Weights of a small transformer language model.
Size: 23 layers, width 256.
Architecture: rotary positions, no biases in attention or MLP, untied embeddings.
Training: a variant of Muon for these matrices, 484M tokens, 7381 steps.
Each number is 128 + 32 x the weight over its row's rms, rounded and kept within 0 to 255. Layers, rows and columns count from 0. The size above them is the row's rms in percent of the matrix's.

# layer 2 MLP down (transposed), 704x256, rms 0.0894, rows 558-561, columns 0-127
size [118 121 100  88]
[[119  90 138 173 143 156 160 142  87 177 178 152 110 122 126 159 118 178  27 130 165 156 209 107 101  86 183 189 118 219 106 193 139 123 123 121 121 107  93  95  81 131 136 141  55 114 107 157 106 153 158 172 145 140 121  94 113  58  75 145 134 106 140 131 169 158 110 130 138 154 133 127 131  99 147 164 105 129 144 147 160 155 112 146 109 123 102 116 131  40 141  96  65 134  98  82 129  78 124 103 170 128 105 139 142 106 180 110 121  91 123 141 120 149 140  69 168 111 117 123  98 169  91 133 184 118 126  70]
 [106 162 178 122 191 149  93 167 154  73  80 101 120 138 170 197 132  98 114  66 130 141  66 112 123 133 136 139 101 135 116  88 169 149 119 120  78 164  52 161 172 108  62 108 137 163 121 114  52 187 150 132  97 149 171  75 129  73 100  99 176 142 185 123 141 135  99 134  65 145 112 131  84  93 123 108 150 110 180 145 157 111 130 149 160 100 156 138 117 154  84 101 130 167 139 149 104 170 137 147 153 112  97  91 111 129 162  92 125  80 218 128 169 163  92 124 121 116 200  79 158 125 104 123 126 108  91 190]
 [133 169 140 188 239 164 171 135 111 137 250  69  62 111  79 143 109 105 132 148 140 154 121  94  69 130  64  93 161 154  93 111 139 135  76  77 166 137 153 113 116 109 146 148 176 144 108 162 140  51 126 159 141 138 117 171 129 137 127 104 104 137 175 171 137 138 102 129 209 128 146 154 131 169 142 104 142 134  78 110 146 128 114 103 147 111 135 128 147 102 127 112 164 111 117 126 101  35 105 146 122 108 159 163 181 104 140 203 117 112 127 102 121 113 146 116 105 110 136 141 140 107 193 189 115  92 136  48]
 [134 126 134 150 186 148 114 122  75 144 166 182 165  95 152 123 102 160 157 127 147 107 153 167  77 136 164 121 176  92 112 128 175 133 128 154 131 137 163 107  94  74 168 169  90 153 109 112 151 137 165  70 180 118 111 106 150 159 182 130 104 179 138 174 161 126 133 102  82 127 123 111 121 143 150 179 135 134 148 106  95 103  80  95 105 137 144 135 158 132 146 118  64 129 144  75 112 145 142 169 102  75  87 132  84 147 160 152 127 140 154 145 135 176 139 101 101 125 119 220 126 165  94 155 149  71 141 104]]
# layer 2 MLP gate, 704x256, rms 0.141, rows 559-562, columns 0-127
size [131 101  94  95]
[[136 120  84 112 140 108 108 171 171 135 155 135 154 141  77 131 142  82 114 111 132 136 120  88  84 126 158 111 177 129  92  79 160 134 111 128 128 155 125 166 176  56  98 109  94 168  87  95  92 123 100  66  82 103 125 160 206 130 112 167 128 118 152 138 104 132 128 116  88 157 147  86  56  68 106  84 142 136 141 158 164 161 100 126  63 114 133  58 111 131 130 151 160  57 170 112 184 150 148 120 137  82 124 147 100  98 113 157  66  93 174 156  90 123 151  77 138 135 198 134  96 159 115 128 137 107  95 154]
 [100 157 183 213 147 186 166 126 147 102 164 118 105 168 180 143 127 175  89 180 108 100  90 116 109 107 141 166 166 170  86 139 110 163 127  87 141 117 181  42 136 132 104 165 152 102  99 101 164 107 133  99 129 142 185 142 174 118 141  91 179 128  96 118 173 163 151  81 184 183 103 139  74 207 143 111 117 106  77 114 159 151 164 166  70 123 103 170  83 108 179 104  81 156 174  81  82 107 109 146 129 126 157 127 140  91 149 116 131 149  81  92 119  59 136 178 128 131 141 137  79  97 133 102  71  59 141 153]
 [205 149 134 105 213 151 148  98 144 134  69 122 209 161 139 128 107 105 143 209 114 150 145 120  59  86 126  97 136 148 170 111 166 145 112  74 113 113  70 129 110 138 132 130 152  90 142 118 149  92 138 142 127 118 133 176  77 145  87  88 148 143 129  91 118 107 168 137 134 123 106 107 170 160 141 166 178 104 164 114 115 160 171 128 104  99 154 117 150 167  73 122 151 166 126 188 133 142  60 139 122  70  57 106 113  95 145  99  91 119  91 106  81 204 115 123 178 150  70 144 128 113 125 120 137 111 101  69]
 [121 164 138 154 114 114 156 142 147 185 161 117 160 115 110 114 109  97 141 127 113  87 117 139 158 156 109 108 140 100 116 115  96 116 107 161 155  94 137 155  98 100 133 202  12 131  96 129 125 153 147 174  78 190 184 138 122 162 103  99 140 105 136 117 145 187  96 127 142  97 150 148 134 128 141 124  83  80 147 118 109 107 155  81 136  89 147 122  79 135 155 146 131  53 136 110 143 140  85 147 148 112  54 136 167 177  65 178  87 215 152 103 124 195 157 157 143 172  85  67 126 131  98 143 163 147  66  81]]
# layer 2 MLP up, 704x256, rms 0.139, rows 559-561, columns 0-127
size [117 108  94]
[[152 102 171 115 165 184 110 102 150 145 149 148  75 170 142 132 133 119 122  76 138 102 127 113 137 129 161 145  99 141  81 108 173 156  88 121  97 154 135 172 160 131 105 157  13 145 157 109 105 146 112 103 119 195  69 121 116 121 150 118 128 116 112 156 137 169  98 134 157 106 115 164 107 147 141 177  93 122 144 110 112 134  69 164 150  71 167  77 129 151 104 100 153 194 113 115  77 142  90 147 129 136 106 134 184 176 170 152  95 128 107  91 168 124  94 171 181 172 120 107 119 146  31 150 130 133  80 138]
 [140 186 130 145  76 151 124  95  97 183  91  97 136 131 111 100 133 114 166 125 105 162 194 127  92 139 128  93 118 144 180  99 163 172 128 219 179 147  94 223 126 104 150 123 150 136 134 133 109 148 170 134  86 101  47 117 117 148 139 122  96  60 141 128 157  80  97 109 131 154 104 139 110 129 134 181  80 148 121 149 105 149 114  79 151 128 131  78 144 127  83 180 130 110 137 179 176 144 125 112 183 135  72 148  83 100 122 162 121 120 122 130 142 166 129 114 150 137  98 104 167 106 146 157 153 131 164 135]
 [121 123 103  95 109 139 132 101 102 110 148 131 180 111 183  73 124 129 107 199 131 108 245 175  69 135 177  82 129 123 156 148 159 204 142 125  95 103 172  80  87 124 174 109 108 119  83  75 159 135  67 157 167 147 121 106 128 117  92  92 133 124 137 143 127 163 100 133  89  94 161  90 100 167 182 119  77  98  99 129 125 152  90 114 126  81 100 182 124 159 111 134 128 135 139 127 167 168  74 124 110 137 142 146 109 134  84 169 157 138 162 124 114 144 128 123 139 119 147 199 177 147 143 127 137 107 132 139]]